config = dict(
    norm='rmsnorm',
    norm_place='pre',
    attn_scale=0.125,
    bias='none',
    init_std_qkv=0.0466,
    steps=8466,
)
Each number is 128 + 32 x the weight over its row's rms, rounded and kept within 0 to 255. Layers, rows and columns count from 0. Numbers have three digits each. The size before them is the row's rms in percent of the matrix's.

# layer 5 MLP down (transposed), 320x160, rms 0.039, rows 244-273, columns 0-159
101:142098121130103109166136125101183116147060086149166183050096136157209132105127111141149106107128101163088103130108088125122132161164158110069165089149209141178173123082113150119190138096141156116120164154087090130109057171136056180110077109091105124142083157133144099125121144091137123094120127189119157123162092097168175154156169173108139111154153116141090087143145205164089129067119161173143106109116101109162172151101083112145132139152166113116119145128158126127107147183092098
100:148099068140126187143068137076080131118093138081075083134137170151103149104127093136110124120160118152104166128087199098185115071116109085132105129155130109145173097103103082124150103106165128047145130106095143064108151127141167108162147137142139126116069147088105124143127064148170144166081093166136160138069070128081097177158116108118050102118129116136139129088142180169155147096124144107107111202153187111080147164081125182144100166130158113138141087091120148111121167140072143
104:139087108104178095120150123176113125122154165148122126155109149113110143114120155125120111170157105157154117194072121126114185126187128156115135157120126142121108122080089189133117080125108120112106172125128128149090083116078140190111170211093158171140083146134081141130170109111127132146143054089110129196109120104099093128168131101166095040144146121128209099103131080102145101117166140117182135172142170099124180162097070150109132147109182144050178127153083179141178154166147139
102:080130101112199169177062088133121119132159133232092082074129144209121100127120147134125089120105172143111082135140126138125182162103207131152103086134124061164128108090134178096107122113105171122087112126141205132170140116072103125125112066099109130089152110134152146128174114100143164107151158096089131154147085149104139216179130096115153135155141121111106123095170050160112093107115078162167150120163087089138139159114125130124158130152141175142122109123150135160169133141084100
101:152190082155105121098076139174139192110095179117120134120160122171130129121135113131107156147099178128122144146150174080149182107081123105144078132076115184131125155118097126103108119083129115125112186122132124126167109138209100172052186140132080143122118072113099106155117142109114076091107056104131143097150092104157124166066126141069086068145136128148106128078091114173153098107165124115097204147148173090079164166144140138210098115117115123129098075080138126138117112153088105
093:121161143100069086143166152081097091129114136138124113130088127178114145092109186147134178177176154146150132086132137098120109114112204131130110150152114122085098116147178093135147147121166098114104057095124057057150124150071175182165119115106111137126081159127143132097131118133161178087095128113122109162086130170166143141148077170119135028128127126159152140155088098175178139154096141095129080161144139166132174084106162141141140126141145116182082170162159074051163089100099110
099:163118114157165162106098175135196132062140121118130076093139150110157126134084104122113104177127203119102129156151079115166165139152116066142143150099143128141110149111134166100145046132089141135177171098166128156122043194076145146175156117122154141142126116139092120142126119136077125180158120173081134145133146120165170161112072158130104183158136151130127142137074134155092101102134147154078110118152070195120078099135169149154135099162155135147095059082156106128096226113126103
094:113140142120132073145123084088092089194154135139152093066143137090101135118168143166108130201124126151139096096143137071145149141128126130137099085141173146093164133125138118106135135144080126120053160129126201116156065123146206120134160148123177045126141185176137187128105105084072087118147118135133078128102135166127133100075088173095124112166157142096195129078109166065093108162097138152095179109097155115144114168121150137160108089139141160132051084156167087129160116118114149
111:074120152138109105161131069101138148056170107146142176154153149183146142104136136128142153146103089156097098138122105127077099114152107081165099101144137136141111132119124077181103146148089176131085159171157132109179125124142167107128129159223068076101177170077094170081146153109079147116186167170153117138158163132110050133160135165115141102104155214124181142053134161111079128138133100105113095123173111130142137136150168130102107161133160145172110089101123162088106155138081182
103:082104118105162150097157133120131122138162175083169113075173130141098142131073103144085115076066076175130116151160171155145078133109102099194175116142150107117141097153146117142135082064115059128150160135176120159182134168124098097129097092146191115139109119101152093176157157114066145154163077156157100145107127107155171092149086105139195191135137081131142125162101125155168136142155150087156090139103157128100089048085108099108124194119116134171112122133155108146148139091118209
096:112108125150129179116141136131089138163188127114113148104130179173152125086154146101154110149159117152126131189108093159126135111120195148114115087145147110105132113159112099097076158134138133111209102143095149152140148074134135090096169136126099064093190105149071107087131161175118067119113142196157040149132133126083121100106085150159145093159167141176158132170116148079135156115128147029165107126153128143176222141163150145129185102142106103094185112128104077139157139101104092
096:143148181118136119163103170080144103124159086130116173103146114109094121097066099168097133159139123115188146084164127174137107151106136100064105152122131113172140111183156176094189111147117083132163056158085126119094126086123187098083171193154107132057134103219125142067137098206129151116119118162114144153103143060149140128185138092108133063183090137144107122127145081123173117097112161091118102111166183155112153102182118127133117127152130075132139109114149148088130104136173106
093:146118183098129117141156134114183189131104174137169090111090145152126081139108099166144142092076118154071114228191184102147083111097125172134119118141136159114058116096108146129191135160109121086126114079091120126149083152122092067076099110075170093082180136160167111186158114090118131165160156133116122152083149126108116164096156155177090093088153121124114161152156160153159168191132120095167087152134125104142106115124128100074071145144181142115154159190130150124135091120093120
097:172069071098091170099143116177127102081147132114132086063099090174125138107125093173176127048131104096120191138125083096138139077149155130129120126166162166140120078081124149161135147181118079107132161101139115079139104142138137068107075103142149101092159095147135098152074137135093129127139133091144166092066105105082109133119093140076084111039132129115124109077128132107124085109157097112128101140154115134119109102139114095096116128059180069092110203056130139124094072135130136
092:089093134156090173120110099148122144175159133074104130108113113113108144136161107112151165229069125161113151159160193148166100115143105102120133120151148226148144124130109155170153122122131161095139111119099133127129120152195093141150128138148108143132135164101160144072111158113060142187114127129142180134119129143144087177110137073133158124068127122177162161133129158144109136138109088172160139147141135086177172149147087065151086145165103071116089099090170213128155158054183075
100:127118116124101158130118203153144120065136115102130098155180113141110144191134130127107137135127190132134176155110176100084120075163143126109152187131181155131134173115174149167117124173146111121118089154129126172158173188213112159115172112102161088168143120116097154127132123106136064135178092144150190142171114087145111134143117109071116176130101134162124140095096068101115142148159247123091177131107058179106117144078160105137203124109134125083139099145138145131166164138128102
104:143087119117164128077115129065093147160091128130141108128125120127148029164145106079091126069159121110144130126191144141155118060134139183102107097089155159146108114061129083121102159138128120153139140134191163118092112089137126154158065137153110118132125096107141164098138148098177120169159107170152171111118133155125058156161092109095073139188072130083183159146125135108091194114098065154118080095105150083134118120130107083111116092150085127112141173152098132072137160203130071
096:162139125135179114095157088112183135123157105121145184146129170173055094217147149095097141104145152119079099085163122123161105132138154198135124136105104056110089115125170156076109136080128111142154069108111105134150125080118124134171169089107093210155143111092178139146075127200116101154077170116103180120143127136137109158071096182148196129111113063121134148131171140168081053128142128131125120140118146139157131130142090126178116061136141122124168100138104153088155102122151160
099:069141120147111117082113204162086074156080119115168161145130101120121207071161104127107169101103127141125122139155106122157107128186115167169117148118095121168108083105107097153118162087112161126141123086115165108083124146139134077117154141102123109145079136121097082179161090136098093158111101141134133124145163202162158162074126097061178134161102104117125040098123145156110075135143132118163118116080067058159089141145096118113084129128105137100074172156185063088131167113171127
094:104112108082165103155117131102116163052123130119116091191121149103162126129098048113141116138170124094071168140163150094158159144103119124198082164121108138114106125144113157106087099118138146153150142125148113131121032150219121126106091145110108101184163114117087129126125152134192164087140121070158147180150154094151192148056182169154164152120142187136144154152124090144135144068142169086114120116162122099104107157134135133104132154136083155183162123107071159092092172121061122
105:142103142179165114127124131125140151157190135141122159097114109086131064166117189148133131133103164150100128176077162104111107126188158142130071063166136158115127123160076113112118068138145183093113106138121178142121102123187197116146128196072105124225119104100145231036120152107129158114132154109087086156125093181175119159151144171114135071108117121100098124133117115127129145148076146103163117113111063129132132175097101082101097122117108137112150105153109139107138152084163108
104:139162129081101133131131113122136173120094101124130168105136132144087171096127168189152105123118134161118095120113102128130145187112114149100115133106144142109142136098129180140122088140106155098102115128084154190122138059174157064123166122154105180162200117106150097201136101123110048121137126121176133118131157045106143125059135093171136072111164148162074117148122149211136129080143201110113081075084122072093144146131154069118136101153129086129147102095200132062151155108146132
097:148120106146107178109103084137116136108136157120088143128104141148152152112127173107126149158092182151172170155121133105127166121119094126098173096209218137163093109153137113118126106137147187113158097125148137098094143169083149119098171155079096156057156232147111164080145107086154135133149113127115171165155111071197091150160145163177058128115139124153100109101140136114147108100087168125212116152150107104114122128099090143147127139139052114122100106135132107110134137236127090
092:148094117157193106074150133121145135102142128145117170140160169190124101085160097134180114133142099124077104126172118133162109154178200146113126142129126083116158140103146179136161157115139131143158147194190119128129112097171134126095135120239105133128154138058125111140112114065101090082093094122100128115198116113099154130129146096140137191105156174135157143098086140170137100109166116186077128119201086115188153128175147151122111124094173126141095156059155084140135134100079184
097:154103129162083125155164120134159095103112146130159155133127078103048154107117109136170073121146186135121141141101136137169094109080196122127180153114144099113166158121213174111135158056138071117113103099119148183091146032139157123103136113144108131124069187056135130184155085098138145061054162135111118135118167106092123063128133130110110055148111122094078118136080148142094167091113129146159071159149121122091097162141119098131101103142166098131147135092128133141098138137088150
090:152151156157109142109154102085109125114101153152175176148125135160115129134096180161147129188061088095143089109127140146141172147191178078158059100153120124173165146112136119167147136091132093098100116100072174215140146168138139145165118112135136104128138136138169176124149158131078045043150121116143131102185123137135136154145202130101041108077127157157100089167114114105131125127114175142136135119136152105130134150120192086046147106146153118150087119092096170157116130136063128
101:107095190144131146132149153140120145154123113102121138058172179130123103176141135162134081040128127163063110122128133119125115174103116108153147090175140147105109085159091093128099147182084131135063101058109100066151090063135085106127124125186159073092126052123110080151141181091147151111084152123122187140066128115167099141135204137138153140157161149122192099103161133115146111200131131118098145125143151141144182151200133106141114127146129136149176173116138133134095160111174103
099:161118105079177072198123158165151112135173152153127179161122116102173130138142081094110124167135159098192116128154039139189113175134162152166128165162116105086154152116127081131106080130114178101066097136132150117148154156122101128107041146099165171105188190140192088126128102089100130124142110119159148134069176125122116114157132081173146106182150092136158155078180175159150154155123098090076135095154142121146121125177141075117137127109118172123112137130163161086097133165111164
100:127123125121102080151073130191130112166095126155143138138113084111093114156165104113061195171139141083185150131086132098062118094157081195102134126132139134151168149149126094128084110165098136126109145105117121046094154173058152142114204147110079110159114176111066173092110126148127136112106127082162153090110054102157106151153099113131124198106146115146149118115170067114122149176145144111168098119125112147122114128126187113170138102109087121103178097140099146155108046112180095
103:128150142119117087083151131151169147115139085136096118144103154099102157165179113173099096124106131142145105169152147129092110198109102026090168182110094063135144145160163092126146157081120100104113141193117188112132141121177139146139098080106104191143143131127109088102211110151128173078162117118146060093135097160165159071128183186176095114148146032150123131150128106140135181128111156154137122131127139124127137162163109116140080165139134122095164091070101086115070129130128096
# layer 5 MLP gate, 320x160, rms 0.0935, rows 245-273, columns 0-159
101:191118124102091097177129103126198206136118123136151146109124170088152134133124133050071088075147073163098142129120078168143100142114128132161113124165090183111086139139120115117099136063191128130151101123123157126109186151089174090116125116114151070164138172102189087110180148134110169145155056133121133162164130114140151180105146101150157130168091111200084045104172160135148120168164132134137131116150124128149110124092164130151061122086133154107115119132174119141132158142184066
101:178136111090200162129095063149171160137165118166158178189161141148138153125083152101097072191123065105149115158153099103102131089162087124131161132104130134145104126149152184119116112140146114203112085177141090181116157145136094122117089148127138149104094146164141110153213087139104129193142153148114114130181191074163142137134110123067051097113188143125130120101114101124115083119141118145096144175147165154160193110135125154135063156123135146045098132113131122099143160132107150
095:121156126164119176139199143125112146142084206075137152206135152071104161092041090135087152121101139126137145128139125143133101126135080158086177124112157163055206124142164129123059165105161097180103124095147063142105125150143138156120161152097140066165099171125136155154155149171156141131131143062082154161121198137118113093144122173087093115130091141136077155061147117135131122156146153111084174107144058102137124096151123111146138142077099121172126086146115105154112144118122159
101:166165051171070134123156082144112139168144142109146134135164126134115150120085102108102104179150143093222159143102139153067113173087121070133169147152137141151124103121176147126138109141144127132110125112115059191087135169173141135193139095129066151105127079065120103119109161130144154133161124094064191078121131086119102109105161156117151150160128150147119094114074136138088172126168127137065102166077221105099146139146146156175142110126078126176077115160122119155139116137089172
085:151137131074115130150150162131201113139185118121129129120125094197125124120096074183116155137162117112091129093099162089122179131157136075105137170149083099098107174132113128089135103115110107140141141140101118112087097163090137202117145122169091097115130168128089093130132114107051188154116133092091086121151167154197177075180066172126094078112136143098131129122150076140122108130165150138050135095151150148141142150106156096129041149174108068104181159112125110112163085070087118
097:150159123170093130122131118127138063106083121134119106206079114093165131113112119105165145096124086170067108096103139138129114107142120189103146095115117180109093073128218120195124075088162132130133111092140116196140160130153105128135132119133120113151073198134084050117167147101051121156108131129096083077082145112055118090100138115116144194125151116133129143136073124109130093106102150110126136076138176151155164118123100140123130125147120140196124106112170128192149073182100175
094:196159145136126106134142089114132171151106170110100150117107093112145110119119166104100104159130165135159096122076134085129162080164138140096134055158100132119100059123191108170149131174116125108096114090095087172159079130138175105087147165076151122079112143140147161132065071108103083112091122162160164057122129201100038076163124171105134149095094086134123105117115200112134134129120123132145189119099116072151197133085136183110096098137160130141120117104164125186132124121169122
101:165084128109146127082129104102120151155105184167131164171123157170171076088058119108093144092119134142137140129115125160181085157064102096058137114132106149101089141127095140054160109181079091116127148116195124130184184088144134184105156168109147140080114119135108157115121134148217136141156086135107196123156068134061180097109130158102118139169150189170124140155090122108163148122103125140123130102170138149100171118132098112103170158185118132104093136176123113153080135156173082
108:161130145134128075023126138146097189138202090159109146093120127129178184109117164115131105143134146165106125171122182137179125081139083169163132109161135116152108143122066179111130089167115103136157199093108101143179087099102087072073106068135170101116094115116055198117147109146078098162155187128081140160175156097121124096084117129102114109117153124125169131147086150117133134140138117174121143097068128103125128088098131110144159154190147140123130139093109098167156193131152149
092:071054155134125107108116130128115156163160168178130102103150125181132165094183096158156106131144095069082119184111156137139136106120162186102092103128115102168129117160147073096063105131099157092141150192152131144135086207066144178142151136139155183162131114184119161176124181123128116129123174131136100168179188128116125135083102116070108133116184123164143161091151102120106157147121091080107171167135097158114152148086111083153124152106098117103105121080157127177098042122160146
096:140120119095155131139098122116072125153119141161121091140105079146144141161111089072170129155148172153082162180175195114104178135126122143101158129108143161137129130125121164082158161145133190116138144126101111136099129096171116146080084107125110127099097113080107147136203090145115190170146146146127108081131150075118137079118126123113126154095093076126161169100094128108167209055151112117140131172207142206172123088173183153111193114090146116151106141076085158162095190153139164
094:173133128127072148118149138163168167035113074115125150127099123141092157109172079174134085076093149146143172161139122200114102127163133145097178204157091075136099127140159139093118139081114110139092117140148109165139107164100155222099119111149129063153143203123123090135134122092181134140090157122145138088099126175126110160135111148183082126108135149085118151144062105153171096114098122063179119123138091165125209167121108139094081167143138098119097097119147128114168152108110156
101:137148095129109117161137135118115086140129084099118074182096121117138145177133102147146174191173152053114134132147094099070108197165170151098149084125109168102168068109123092109126089202184129117141099131177176169138090141145108138118147125121139187143152113122077149109117092087116129137114161087098181062122105154054126096100131100126095137093158132101091181132132071177101169118102134160108133167148116128131062103177071112148118095092072193133101130114151160161112160075120131
085:162107148150097134159133108135126107140146129101137172150086124156199095129121130074177167096131139120105142112145107030152128096113131073088157137086161155137103119178161099179160089089130137146153228082110216116124133106095076118120160099131046167141102128098128116090082150100177107123126071149093145133098098090133153115153109115154097113174121151145094153112178116137093101140079170092103111079130147148103139192084112179089130174111149093107097103176107153116111115119100060
096:141181106093136170112170146092140053136070128122130169110103106095119142103115131030151132104146069173166165100162153118089171148150160184161131128164100150126153158093127164077100125128115097145122141172085062083143138097073144131171137093140082102139135092094092159158053111168137106162145120131134086105082141116171155128140101144107157148132114075134139155097181176161160100091150163155136132194103082120136194122134131086059095124075143074148116108152095133131163089169130155
103:117129099142140128112124125155109113153119144107152191136161109136103154126083118147177142122110177157115151105092118153119095160103114089165166143174165110138151125148129199127129089083113200092167173138122169107161102158093089056216114133131153143159195135077129114159043132162143074115096184077102156076118113178126152099135157126162121126087148150080118109128129153177143134127102142096121157132091139133141152158093137023106140179105057113141121093122135145094198073092119147
099:076163068099112108173112088108105107176069075113125115152100174106137120091123151162109204140072088117174183148110148142133115120154159090127120097136089139112149147165178092175163087135117108173131163125128097108102097179128136130078112140166119116100137168133152062210152138070156151088119171071122094141209083131156122071171148154087081121134140158172145086146147188125130145118130102101076196136145128115070127152122087120099114128137107124073080123145159156103124163142114096
099:076067084139181143108082123123145125152135141160137129156100108141136203086143127098115156157135159203106113135101084112062123139113143129136160140104121140187085095153115102136179200090105157087189116113119097064092077108128089143193123137096142141140136146153144097103114084133168139093146130129134149128196123120167160125155113123145153079116131099138189087172070106149144095145135152048132165150141110092078101141180145145089028150098171126120128122173067129120148168152125162
089:103141143107076092118138123162185097133125156109170147171107114089213102129065120136144113138132145103134089195112147110160150110149080158134109169143142178161145112138097146056135103123116092133107087111175109166101134151142159144143090069130069133159121102132123160176169039107145123147188091088184102154116160122130100170105143181175088163131103117106113104043130088149088130149153110135142140107142122149088166144110159089106183134193107122133159096163179146101146055157083168
109:124129098203192114110110148196107141117139133120149204180119171180092100082133143165155117152112117088096102130130104085175134173135176160167143100132122111155109092075122113126077121119201119136118113081082137125118107098151127119113061173077144152118083134107186101087086114122085192084120181158145143111141118181133137138120139117093131161135088110150122101141070145131097138081077095079163125063080121120120117166143095128062089079132099102121130146171144189121151142100142196
111:105126133119134085164087140142177144185076099151158064182147169066144148115114199078126128093067125168138152100101127076114106177129126158159116122146093137048127198121128132094123134108178154144129147112146124139168119137138152139170191117167158161211160171150086083120120136125173133096169106134182137128077141101127133107113104085166160183126123142163080130135134121149084099121098144088154183091064142086121084125156156154073163076163128115115145090157145119158156074161110149
102:147104172121145081070145084095155135199122085147087115178121140105099116126081069121128179132145188126113090135107129140073097095125146156192094114100109133093105167155152158131172074094124109151142152137113098155177159132153133137151106201130156139147146128184109103113115148164090152163058108180148099083181129150058195117068102142146145116142182140128108107194116109106134144160133107140086085051110099147133149171192069083112132111148146136097142133104154152140079101081106117
093:117091110168137131124143156168169124139055117159112184115167147097101129111225157187141131155085087139072171142107149134102144166102139128075163165115119106117093120126141148128118120123122153236144108122132056126060127135123097104180136128151050132115150115140175123077122100126150099090163079126143135113116143130116059110109116106119150148147119112127096142174104129061080124156056161103145170169082088120192124192172123118073092135122112098106163122078155084133142149113152151
100:130106121128137107158037099138145154134143163126087107067127146169134124097141112119128140164137071175152118120135146099137147126118103159180136129113137165182193144118159142130125123121207101097114157110182169146080179109120221096089111081093181140137105099166132141134210101194196132103050173122137094172104122116171129100126113183102122148109159112135115160127112134094141148095120130172149103194132110118154132103124108068139202131105075143187137139099090091100107099161096147
095:147147124155097203111161095127057073085116125157147164178137100148179130153133075150105160138083098136153066094142130149108104130106105148143103097124111095184206127127176134137124064144096128157127116141089141212131135129121125081124117112133127129108162131134152075154160132100119113042112135147121154083137121162066151189193202143160109123188106160101136131198099131131179125117102139128137155091072167122106123107166168110057095138180150120151123105132133121168145105149147196
105:127166108180118137123139076086071143143156140105168075102114078161069132056096130094123109085112080086140109165111125110158105144133122129155156206108085121093103141138070089125124060079116122143132136180126108138099160097140124091116099103137141085143196143124176118069075089073104171163154140075154116217159102094181139166101127140171136132101043155141097138134145129164109141130126150165140142152118097137152093093129127187163137160135105075092103079164137096124107090161138103
107:181164133157168146123114150112127054077111122127122131112113172086127117176096133112105172138174137127148144088102133181127066148072132120129127181174183085149164139076172136108134135076114126133185083140106106140120093137167112118116091111100189127152094127087140134114063158091144087096085086085160116096141134079120122137081125104177091052130152175132139064141150109215139242131087097109102117147190123122152137090138102140074151131122156145121115130155116117099148164135121092
102:108120141204163081164162178126125153104194137156172129167057175165112131117127137105139113089093080132127104136201153077183143125130100151201111149160129156157165159133123134132128105108131090136097135163087172119147058037161100152119062158112139114184147086168138144169137185110122148084128132101110155115124139064107224155113129101127135136113104140134182114090120099107168101104137072116164108089096135094079153128155145117120109132085093135115144132132153107061128115107119185
103:067134110211113110100147107143175106164167094133103132068173124127107142147107100113109094127127145148143115099114097116072107172127158122196166190144077157071098143117111098092166105095136147115118160203146155083138119124165099124094077152146105136160114135113075050111110140136123188153154106210103086120144136142088131067151153124187049125156134116197111087178148103097096151113112094141079106165129095128154128131144148129140080139154126140159156101157077140119065131140066139
# layer 5 MLP up, 320x160, rms 0.0941, rows 245-273, columns 0-159
102:140110080112104106182143122053188120143111127114177141135144185135108158115149091157132086139077099149045170150127141135121111113096140125163141158158117134158096184149152048162203201092177154072131111101127098132097134082121147131165137144127109122080092134103156065058184118110136158136118088140105047130128099108120091166082143095107155120162092080161127049099135136116180151116132117140112086111157162150107101154094155119102097096131105108123073113065102109123093137127116090
101:107089087171141141108110147122130134152128165115135130089133139110129098150138142151161159102117135196087100051153151199156185070117119137181085084086123135090165108146129052049146108123080107128110166139173137104101090128074142163161132078070119156153141131121153142144119164103157113147165096152179092124143068160065106099141118079166194079133079091150162125111153098109121152148148110110120092071152153127152078143126114096131193137134108147204153154119072173144110096106153104
104:084113129122192141122103118114188146116142124184115154122118105149126113108178150136144092102146113199107098078075107189155162076137202178180090135139094112118111150104140175115150129101064159077113092078138145148179151194107151103166102159114202158085156151144115148077127103102143087126112096166176193129157104159126181184156155074117122110215131108094178121158099119130103117160130121100158121136105144150113098173118135150119171151122142159076158153147147166166093098130087121
097:137140118165058103127087037065113069122125115100119155144126099096161194197139081106081142145145165141153173110137142110105139097156138105136099071116126134097142095183129154104144119124153124083137149107154103158070145060111018161096130130145085116070139106140116116099108098185120135112111133173157123052161160139166113121076156128101147115136086140143092132183118109171079162063192132121134088142184085160137135118095095110138133113103146144145161090091095102149113092123137125
092:206077111117164088121084104204104119160112133105148052106173074128103105106124079128122132105138186172137103129102181098129139144155104112150083136117108122144172142162133197113099121124154156125137100187134128120063116124094094107153102153155148103054171107057050136123139144122101118169073161107108106133155106150122151140065117098115114104114225118089112112106123119075154114165166068154091112119112154126129138119073120069140156126192127125128154134114094167159175138182140122
094:191098186108170158184118150136173106093043142118169124059156131097173127131105137111091121117122165148157159099149151103161156142155144065140119125149120120181107142150184183097158140116106060086142139178110110120143069188082167135141138131161078107166168036178089132120082124167112105156144122151129171151181109127134127104144095034088128165103130187162127172130107088129155130120139174115090123112111131092127132084131108153117117137105177099157143132119141068127087155139120090
101:150131103146089189139160100133114135089133153136103105128120167152180117134116106133143149111110154130152165213147157139068052116062150093123111133100106156170122095129090097140122142174113124098165123101096067109143233132134111129077100068148071107126186118164088073180167151130139164184153175116149115112117173148143161128136142167165137074111163191122088170149104114130154147068076119124170114148160115077138104089140106158111063176136140113109171164137120171166106142126117085
109:112132081136121169183121113089139150156151130099104132164134114162155112111140138126111160122139129130046087121082121116093115151142193098083083158090110125125080139197179115146139181156097088123164131077195099196138195096170168157138133146104167155092081103119060150084172171094135099169092126119138165171086164059088096168155124106140141142144086143100130141165120149135123132142118148125124100115152147164085176130093100082134089166151187101112181139131136068160076185104116148
112:153135142177158096088190120164146173113166140156126102123117160134124056056128071104167118117144153127116103154164112177158100129082126173077126156164173140119109114100125180102104154156117144156165164110185151083146138091125127119106102149127137088060123148139136132040131072086154126189139109101119130121173112122093141140054103130155062146150126167098191137197115195142095108099075088154138176128102162125129092125121150130138145157181069118101144107160122139120139147112043103
089:111115122117175124159090114110180110183148139147148121146154048124083161134124081154119152135144105130090155112111135100073118124125136118110113093101159105104128110125159127107148138109140213146071147129167120173115109126168154122217234151076077111177095146110097077167142118048071103177163156156094143150156131152182172106152136123118122089119171058119137134095160105159105115047135165114124125118152097166096079129121099135192131148122166143128142104114144124158101107104180180
095:103120211131099164069133119154199039107142192133122105169116109101140122115152114118091110118089166140139080104123137135154171127105135096140145188056126060133161182064150115098131075119105146143122085096122133133118136161151191120136108175129141124063174139180142100103130121074144080139167144149084087128097080135108096096193154092115086116165149132123140118112114116170062113147142153102164111097171182178149135154149105096158091138186152106109130112166106118156152129165121190
099:112103139100173081108146083127116138176147140100147099162089181114194092132073185191127121096173107159164111140143134103186157075129137147115159094162080191109138120137094105102197104131118130080087091082102123146142160186095123081110140162145191133125147096127086157139134138139076112151170122136096144187129139143092078141092088135071071172078197149152131132129132124130103085172148135194140093100147170084171097102181142126118121151139126175135128134131101139165121125146047159
102:149091146172147110109155045104085125129109079130120112171104137075206141121128132122101156163159121169189137078168105077079112149105136148107139116073186140132143135108134114073166100094175170144156162116129122156148100101154134142141176059150103175185068177106109161130130109183126087210140075172094122128140119185117145142142144100144176137205125081135161168132141144124134126164083157168164135074088111146133136148134125143123152175158048152115117079162127118099127166126132141
092:129104102087164126143054141084121144087127194094175130142152076106063172146157167124064124141086108153097062169110123166095115120141087116181118181123123157114119151071144150113104142102140095113144144076152118112124132088174148166145073132152158121156143107133150153127178125101123113103167155107102174182092070185147142162196138143128120084122124185128160117132096078104122139172160101148170135152205144125099160107179151154122128069137143117119121104103114125201120166051100077
106:118137129171168129142105131139119109140117108170165123166122135131153159094107166164199191060121113110135048067149081116092194133175173173192122114070122120107166095129111110119140165155098167133135129161153140081120136137114111146112110139142110200121091111091143132161145089094057184155135105175142101122183126092105081070112169142167169091167089131143166150148143158112188121050130108162180101116155144079154154151139083181132139103158159140136074098097161142125110110153110162
092:118165121155122157143133122166071166117136104120154118121134090154110109161161131110150181141112126107109114138142146134111098154165177100143148121120152121089108110055138153067154142136171134181169069085159130098104076115046129065131084092129086138183168120153125137177109112084107074128171108121033187155068103127133102127117161181185114097092048141086083152098107094111135100119152164183154145138124136094100137095104204073104115157134111113155133163089090124118065128116132120
090:154106130108069127145163152112073125131135117135089120083161111131093059072114148111132143076153103129177097176139120134113120123133201121132145065147121111077152166147142126091054063148074142127069102095175138138228134125145164198132116112180137097083105137096152198154121098148133095126128084108097144111106084144144088177089141138094137082168158186112153133139131163136150152159130118120119141160109101103109192129117125112121169132124126200085078133115185103162176141188105125
103:112101155154085134127097155101093152164161144112151104121078104175111142068126110088189117116130126135117125074097083146116131125173154102133163127042124151144083130160122114138124144100066101122102120144184167148095111182162144117087170192107103156143101103101144081118145089163090190146143075109133137140129176143092079131140151089156185125151111139160118096109118093152076125162130118123200105062053187116100098139105096152105105155135150132132042176186102124106203164111124137
095:182192129160063140082120115112126138152112110156111097091126085185130129172142110075102101088096117137093129091160141107120160137118135112124150063130103096101123092066131117146165162080126178175088112116138140135129093070178115105121139071162146191115150183114128150139123157063120155131090126203146120123171106143106083062197166101151132101136142120142055129086134156108137137137099133098140098124110150086192141123120154124098105199119105126123141093151124156095180128183097228
103:105178142130071158134170108165136055092102087103145113138116157140153116148195086062118137075153169077153150130120158112153153137100130107100189166146162104153138166106084153100130071172126128091054165184161133092104094178124083153136147066138116084122178166117142094144110113089109074128089091158172127138091089153142113143148165078160150159093175093127128119100134085155158160122111092157111093079170096148132151142162165152089113172103160191125103065145139099151077132142113103
105:186082173107171152169126170104159156147186148130054148074144083140117160162094138138178148137091115109187168090112100116171141116125119154168121142062131112136128204127093130123167081094084121072066117154191188122145132111150100165124165170155143113137141108150130141160111140149096129180065164123168095141134147170092123188175108133122099141088136097136065168097132142082113126096148077115099127092159119121159100119061120097151146089125197107155086136151141123114132093063146147
102:123099174109110153072130163208090173076123086156125139102132107137151094094120107182114196133123116135144101144144105161119164144163169123138183085138162170143151060132194179114109181133160051109131084085146113109076140085135143159138115060166133158079088158088151121144089118171066164110114164104083157112150077113127200118120125132134124181150173102171162138136153143121126116099128086103120161150090152114103172062156162118135150169104076117140146140172099111111147132169082112
092:173162154133108175154159138143092117108100106138137115095110140152084139128144112108186147144079129107115087136104113187114086176164173104123151151146155095147139079062157118179123140127117140175137177161119093109094107146130038133176173158110092111126117154083130144083081125083116075156126064233119130165098171111129116118112160097149159125089117082120172148154069084086159153115061114139117112110125119094098130158165130065171114118130185060116083154124160142151130150113101192
097:121194102144125061124093118108159156163137092160095128162111169166145112101160152164141147102151122125122145127151156105087155096127120197127110126132054171139076079109105059148104080143159144112132162099144120145134142135102175102113158160170186152128117124184140136087148179223151099149137126109100089183104138158166155151063102111162165174135154055136140104112130157084117164104099166167162148111103106115128105119094130145131176182171070056185095104098125097183108128154124108
095:101047138143204120102127098119130125114168130168173144140105134154136146134134122090143175161113115056105101141035134127123106164109134121127116150095159116075089089183123182133121086127112151118083220173117101083128176079096101155111119163153120089099083135105136105087154138114133186138125069088087083156182114101125119127137109142143107177202131113114167144150095145164111135136137124123068120130179117131196132124164074166140160109140121163129090168128109069133115202106086159
109:166096142127137110130098174195166130113131169173076103108161146141228097170095191184132123121166122140122127159174141107156160106119122141173179062148171174143138144141113093157154182143153140129093075155124182091140110107112158119148102181114142136140064130100152175169173126118128134096140087136087106102069145148104104158162099086112158139083161173126170133126113069102119124185146105130155117160116165118073147117200151131129081099123111182150119195088088093135139169141081135
101:066210135143114094120138132124102192183167159141076121143074143149109130143096135151158122167112095081149148134184212091166128126140126181086156121136095137123143083149088140094051094145120126133055139109121121120138109137143083128187147180129099099128171094102143096107151102154166169184157159122105145174103106167149065136127144145098162195144108124122155187131157093127124101120161128090175109085099212130173153163095114103163082150175129147140084127099151079117135093149129147
107:115213149151140087131131152130133188116150110114144131098104128168145087116118163072161090150120121187156132146153144105144125130122142130126147105134140137125194021088142140135128096112137089173082107155119131143117028148151111144096088157132140118118164110136168094114071146203134170123150107193149172109204164142148127119108147114097133100126130165135124112072123219101145089104104118132182186071127123080119179073146121186140098147103139175125121163078157097125146164085119131
103:168153174129134140113111105187112110135096145186137095209099136085154135173126104161101162086148143145095128182137109165133128129153155120155134153180191129111146103103159116134133171071180187107173093135099118116122132101174159180119129069137077099122104151130089159107177094109142171087135106167127086118118131140127160111067167126174084105175087127138148182122103137112182170112123096101094106129175077155060140136105109124062110181069152116123125099126130133095059076132095059